Part of a small language model's weights.
Size: 8 layers, 2 heads of 32, MLP 384 GELU, vocabulary 2048.
Architecture: LayerNorm before each block, no position embeddings, biases, tied embeddings, ALiBi.
Training: a variant of SOAP for these matrices, 3988 steps.
Each number is 200 + 30 x the weight over its row's rms, rounded and kept within 0 to 999. Layers, rows and columns count from 0. The size before them is the row's rms in percent of the matrix's.

# layer 3 attention output, 64x64, rms 0.0998, rows 0-50, columns 0-63
108,215,186,225,220,228,160,201,170,200,233,191,186,166,178,237,241,185,211,199,134,199,201,180,195,174,235,155,185,248,183,258,230,211,182,200,213,206,183,250,220,208,241,137,246,219,179,235,280,178,250,193,222,167,174,217,186,168,175,232,168,205,198,205,229
117,221,186,229,216,202,205,274,197,171,219,179,181,244,221,142,158,211,194,210,171,211,179,192,212,161,226,165,179,151,279,244,193,260,225,220,167,160,218,190,193,194,220,234,239,205,175,224,205,181,189,254,247,216,189,236,236,203,179,177,183,239,184,217,219
104,257,190,240,194,185,220,192,195,158,255,198,175,223,208,221,231,194,213,192,175,200,183,281,206,202,243,188,239,195,276,217,193,203,156,215,160,188,216,238,243,147,177,210,223,155,188,205,242,167,175,226,216,207,198,231,198,209,202,188,160,176,137,233,220
086,253,198,208,157,228,243,238,207,229,179,205,225,202,186,173,248,165,229,173,228,207,228,196,170,200,218,143,210,196,213,219,150,194,136,250,210,263,221,208,166,199,138,204,257,145,185,239,220,188,225,219,204,199,210,201,184,216,166,166,212,178,223,223,233
073,200,204,228,236,227,146,169,227,211,200,146,240,163,242,157,194,185,171,222,215,174,233,172,215,256,249,202,187,230,193,184,227,222,189,196,178,214,219,147,199,227,236,156,196,226,196,223,194,140,194,173,185,210,225,206,212,169,210,237,183,219,299,191,189
103,221,164,236,192,238,280,237,224,204,165,196,207,192,168,197,196,228,199,154,248,180,202,204,149,184,212,179,265,175,240,174,190,213,239,197,216,163,198,178,208,180,195,232,222,129,150,199,205,142,165,213,186,202,199,192,185,174,181,130,205,169,217,192,190
106,215,150,202,233,204,197,187,178,196,184,175,247,182,150,242,233,149,163,203,256,210,186,282,221,205,209,224,225,174,198,217,193,174,178,185,230,195,192,260,220,199,195,210,178,182,184,211,217,104,193,150,221,202,260,187,189,221,206,182,211,208,182,223,242
098,201,163,202,175,182,204,190,218,220,235,222,234,186,174,192,170,235,179,296,185,160,217,202,202,183,220,197,225,184,234,239,197,246,182,144,170,194,212,222,204,154,232,209,159,188,157,179,209,170,217,274,209,210,191,245,246,221,155,183,168,229,228,234,182
103,177,193,226,229,215,234,236,177,172,189,188,167,121,187,238,200,248,112,166,152,221,205,209,229,194,211,187,211,175,232,188,206,197,214,208,224,204,198,185,234,204,186,178,165,203,206,218,224,174,192,261,170,218,173,257,168,164,272,190,203,152,222,191,203
104,167,217,198,174,166,221,232,177,244,217,192,202,156,202,220,208,236,184,281,202,173,224,173,168,159,201,169,189,206,166,225,206,243,181,150,263,212,162,177,216,194,225,187,173,215,173,224,230,214,260,192,168,206,148,236,204,133,191,181,225,220,227,236,190
085,227,190,218,199,214,219,250,157,215,158,249,222,238,203,242,208,172,272,209,228,221,139,166,253,226,169,219,166,172,178,209,184,185,209,272,189,191,205,218,183,196,203,167,207,213,155,214,164,146,186,191,160,181,187,197,185,214,148,167,196,198,178,188,247
109,223,184,199,214,187,197,203,224,185,192,231,175,175,241,208,238,180,242,203,196,193,154,238,223,251,240,199,138,249,223,169,208,179,149,255,206,210,248,211,208,194,213,142,224,216,250,146,176,158,216,174,222,181,156,234,156,194,221,211,168,166,178,169,197
090,137,240,130,184,211,257,238,182,234,157,188,189,193,221,213,235,202,230,252,176,202,175,213,244,222,177,257,218,127,212,197,205,198,211,177,216,236,181,201,180,205,188,223,189,221,205,205,157,190,226,233,176,243,178,242,210,178,217,146,229,192,205,217,244
089,191,227,237,210,250,162,201,207,241,182,151,199,194,185,228,245,191,191,184,280,213,153,172,180,207,209,190,212,138,197,243,184,202,218,165,239,227,191,271,206,213,192,185,265,199,177,198,163,205,154,183,226,161,242,183,198,161,194,233,201,177,241,193,191
086,129,218,187,191,219,236,215,195,202,196,195,184,167,161,187,223,129,242,244,219,229,240,194,182,241,200,157,199,189,198,213,209,201,247,204,199,232,174,217,207,198,136,139,182,150,206,192,267,213,249,267,231,233,212,196,190,201,196,204,162,207,216,195,211
092,196,203,141,244,205,210,215,157,230,203,217,216,215,195,178,219,166,261,251,188,170,213,223,169,184,213,216,202,224,210,161,160,182,172,171,199,188,189,197,166,233,175,189,175,178,244,250,168,194,222,157,205,193,181,225,172,219,178,166,202,243,231,199,310
084,160,198,236,259,191,181,223,199,194,149,159,183,208,220,167,231,183,230,224,237,175,254,239,181,257,210,153,214,171,219,196,216,236,222,201,204,241,214,201,221,164,187,219,261,215,186,180,177,176,226,171,229,239,138,239,236,216,250,231,179,202,213,184,216
095,192,176,162,193,198,198,243,243,166,197,192,208,200,167,205,177,211,221,202,157,272,200,204,241,154,216,152,249,197,159,228,196,183,228,188,234,181,229,223,154,179,195,182,209,216,188,265,281,168,243,274,204,203,191,208,204,211,188,207,177,197,208,180,243
084,156,222,195,190,200,126,223,190,230,186,193,231,181,198,236,184,225,215,203,176,231,205,208,203,172,218,228,189,192,219,200,241,246,202,220,209,163,214,230,180,194,242,190,222,310,146,195,182,191,245,205,232,180,142,234,139,173,180,207,177,167,200,212,224
095,137,222,206,203,185,197,243,161,149,180,222,176,173,207,234,150,189,214,202,193,203,171,140,142,210,191,202,215,159,171,232,205,203,232,177,223,218,224,237,217,291,181,205,151,188,168,231,190,241,236,241,185,199,175,217,183,206,169,227,173,203,207,162,227
121,191,196,170,211,194,181,160,216,203,241,192,166,220,237,206,210,215,207,174,259,248,158,129,131,185,231,205,218,188,188,200,187,186,205,157,204,199,253,210,150,239,184,150,261,202,173,169,223,223,204,205,199,180,236,190,204,164,171,155,199,221,248,181,239
091,196,217,218,206,172,220,190,237,191,201,208,175,184,197,185,192,171,205,293,204,214,208,221,175,230,217,168,181,233,149,248,158,249,153,190,208,177,260,226,208,207,144,183,155,167,218,198,250,205,250,224,205,165,181,208,237,187,179,225,172,245,225,227,168
115,173,186,215,209,184,222,220,180,212,179,242,182,171,158,136,209,197,209,131,253,206,178,214,225,184,199,233,179,202,134,240,150,179,201,233,224,169,225,224,251,220,189,214,221,196,242,211,215,166,146,215,165,246,217,164,190,152,200,163,216,224,223,224,229
106,216,230,213,238,241,195,230,191,243,235,115,193,175,261,205,205,154,239,216,178,225,233,197,161,190,205,175,227,214,207,162,175,203,172,168,163,167,157,157,185,211,212,142,216,173,183,240,200,209,266,175,226,225,172,194,166,152,191,210,185,199,212,196,199
103,175,207,242,168,181,245,220,203,199,167,190,243,179,257,216,259,159,253,233,212,177,165,173,205,238,197,182,189,200,208,247,206,235,163,219,194,224,206,163,230,228,189,148,232,203,205,212,215,139,247,191,182,219,177,251,217,166,156,200,200,166,169,243,219
079,191,250,176,230,247,188,185,189,234,234,235,172,246,167,185,221,194,220,225,225,202,169,178,164,135,189,232,215,124,229,215,218,174,225,165,195,160,231,261,191,175,209,196,182,194,143,174,179,204,191,257,237,218,191,236,236,175,208,185,221,211,241,220,196
107,116,173,271,213,217,224,182,163,185,230,243,223,205,223,209,227,126,213,207,204,194,225,178,222,173,179,226,183,227,244,194,176,224,180,230,169,205,211,206,231,214,206,160,190,177,185,203,229,217,200,191,219,246,173,258,175,230,161,182,230,200,259,166,232
094,225,155,186,130,222,159,221,232,210,234,194,240,187,187,187,141,159,238,230,162,150,185,163,220,222,249,133,195,181,162,218,183,203,162,173,147,191,212,198,225,175,240,185,199,202,180,228,223,197,227,262,194,206,233,183,226,230,184,220,200,181,207,205,233
114,188,198,222,187,171,191,218,199,192,192,194,238,236,177,189,198,237,198,249,201,235,230,178,258,152,150,189,214,235,260,208,252,232,249,252,189,216,198,193,175,182,210,253,199,218,190,262,236,211,196,204,199,183,159,239,178,203,131,185,151,184,242,202,215
101,171,212,209,185,227,155,215,210,203,238,204,228,204,137,243,214,162,229,179,173,219,238,186,240,226,287,181,242,181,205,238,198,193,222,210,172,243,161,209,158,213,205,181,208,230,153,224,243,192,244,209,170,227,267,207,183,213,203,229,180,153,212,204,223
119,218,165,229,192,139,208,162,169,197,200,220,181,126,212,145,157,215,209,198,181,220,189,201,211,215,193,272,214,192,158,185,228,257,214,178,169,225,228,225,198,175,207,215,191,183,206,185,225,120,194,190,151,197,149,171,147,180,190,217,198,225,238,202,230
085,202,195,258,203,220,173,160,202,195,223,217,183,167,209,250,249,214,209,213,200,200,248,198,204,173,238,199,214,158,215,197,152,276,218,190,160,197,161,226,180,151,223,191,232,194,137,155,191,222,220,232,183,131,165,242,206,191,237,231,217,169,192,216,188
107,202,246,208,199,216,194,196,209,177,182,241,169,220,143,224,155,215,239,188,216,225,232,163,218,231,285,211,207,195,201,154,256,228,245,198,204,208,213,245,160,168,159,215,219,209,181,210,179,172,167,231,163,159,191,182,162,165,196,230,135,184,217,178,204
104,144,207,232,146,206,181,193,214,218,214,207,242,167,197,191,156,198,148,239,228,152,258,204,186,217,206,194,136,167,228,171,208,281,166,158,186,214,151,194,235,207,208,223,189,202,203,191,195,219,163,239,214,214,196,211,168,179,151,236,224,186,241,218,196
106,169,260,171,139,239,190,197,218,232,174,241,173,203,196,237,211,190,201,233,166,218,213,244,196,200,209,244,186,219,238,194,221,236,172,172,216,222,230,258,161,232,179,220,199,243,220,213,158,186,229,234,185,160,252,220,159,205,199,171,177,167,249,206,151
097,144,199,193,155,201,165,267,215,223,207,140,235,139,217,195,182,204,145,228,252,221,193,239,233,187,184,175,162,209,151,218,145,246,180,260,213,210,191,232,238,216,213,193,204,223,209,214,216,195,241,227,242,215,210,216,232,203,172,211,214,219,195,223,179
108,253,237,149,225,174,184,188,160,198,203,233,198,185,215,170,221,193,186,224,177,202,159,228,204,225,226,199,201,174,239,264,206,224,197,213,196,208,285,221,169,219,175,201,121,202,227,213,210,190,196,212,184,140,205,223,187,234,234,202,175,229,216,268,247
103,136,210,229,143,172,189,223,183,161,161,199,204,210,252,224,217,153,238,180,138,195,204,221,152,227,232,215,219,177,234,250,215,247,177,185,174,219,189,229,196,250,193,204,247,236,168,205,184,183,224,198,179,252,184,268,183,188,175,224,205,189,185,202,212
096,220,202,196,255,196,171,229,206,194,185,222,167,159,195,203,182,206,232,188,168,139,190,194,152,189,186,168,139,131,179,160,214,223,217,190,203,175,197,180,235,183,176,204,171,208,150,191,177,175,196,212,262,212,140,206,190,183,246,186,224,223,189,131,257
100,216,193,207,115,231,193,174,150,186,231,250,183,178,204,230,210,170,227,222,170,176,166,200,132,164,169,227,193,194,200,254,232,219,189,161,192,225,217,260,216,192,235,221,183,166,198,187,215,186,216,255,189,177,142,222,156,189,155,195,237,204,188,201,191
108,189,230,230,224,226,203,209,188,195,203,169,146,256,215,140,206,199,235,222,163,134,257,232,219,178,195,222,233,204,172,221,147,204,232,225,174,142,167,267,213,202,179,167,196,202,217,207,196,189,209,195,153,210,171,224,261,226,188,201,192,248,203,171,208
110,208,246,212,261,176,221,246,186,250,209,196,223,141,171,196,201,178,226,166,185,240,199,198,247,173,246,228,180,199,201,221,207,195,190,258,199,185,186,172,192,204,173,190,213,237,133,214,205,157,195,216,218,235,226,203,188,108,207,239,210,223,155,212,230
103,194,166,201,205,203,233,176,224,220,221,189,202,187,249,151,242,211,195,201,162,195,226,195,193,213,237,215,235,210,218,192,163,242,195,215,152,224,248,217,214,129,212,141,259,171,162,180,251,156,215,227,162,211,209,269,210,177,197,169,236,205,210,174,232
109,258,188,207,169,249,212,175,164,266,217,197,235,198,194,154,203,183,239,210,164,189,209,222,225,241,178,205,260,190,213,237,217,213,191,222,132,225,198,218,219,146,212,179,223,195,175,232,208,135,205,252,174,214,218,192,176,245,154,197,198,172,213,245,209
101,164,197,200,184,235,160,214,179,166,179,150,160,188,200,179,210,215,220,177,145,183,249,243,196,222,131,193,197,170,189,251,170,208,192,195,140,196,137,237,237,242,179,188,184,264,225,213,222,159,198,218,199,198,149,190,195,229,204,162,204,162,210,226,206
106,158,220,217,177,214,177,195,172,218,215,229,218,221,202,208,190,198,273,174,175,162,235,227,248,197,194,228,212,109,217,222,132,227,208,215,130,189,190,217,203,200,215,228,191,258,195,209,152,205,158,200,177,253,219,198,191,221,215,200,233,211,171,229,241
099,139,214,244,220,246,255,191,195,199,213,215,175,148,196,128,188,186,182,220,206,180,173,188,209,197,283,204,199,148,235,222,207,208,232,220,218,152,191,199,238,217,191,208,213,174,187,133,182,175,173,245,210,230,228,235,214,155,210,239,184,190,195,225,189
088,165,157,186,226,206,195,190,229,178,187,182,215,269,169,270,260,181,187,268,235,196,195,213,246,205,187,185,190,151,185,181,225,177,218,200,227,227,185,221,179,183,201,170,216,219,211,222,240,178,218,175,197,110,211,240,219,230,199,211,156,207,211,162,227
089,222,193,233,211,263,205,215,166,243,217,172,194,187,209,239,206,186,221,215,178,223,202,227,183,125,147,201,232,265,242,209,225,222,185,199,232,193,181,229,222,190,219,166,242,184,183,216,193,142,262,215,237,219,150,205,159,193,171,140,181,213,204,184,191
085,175,220,189,233,184,195,187,214,212,175,205,217,199,153,247,217,189,270,286,190,206,181,186,199,201,212,214,245,131,171,234,223,175,224,137,192,207,165,206,126,212,192,203,164,223,184,177,217,169,221,212,189,165,210,213,227,176,214,243,223,194,202,226,256
101,245,228,238,230,223,127,181,208,245,207,178,210,173,227,235,209,256,163,219,201,191,218,173,172,195,198,244,231,182,206,255,218,188,191,171,189,228,236,173,178,219,190,178,175,238,117,199,175,203,217,193,210,147,183,236,205,173,194,246,208,201,240,227,153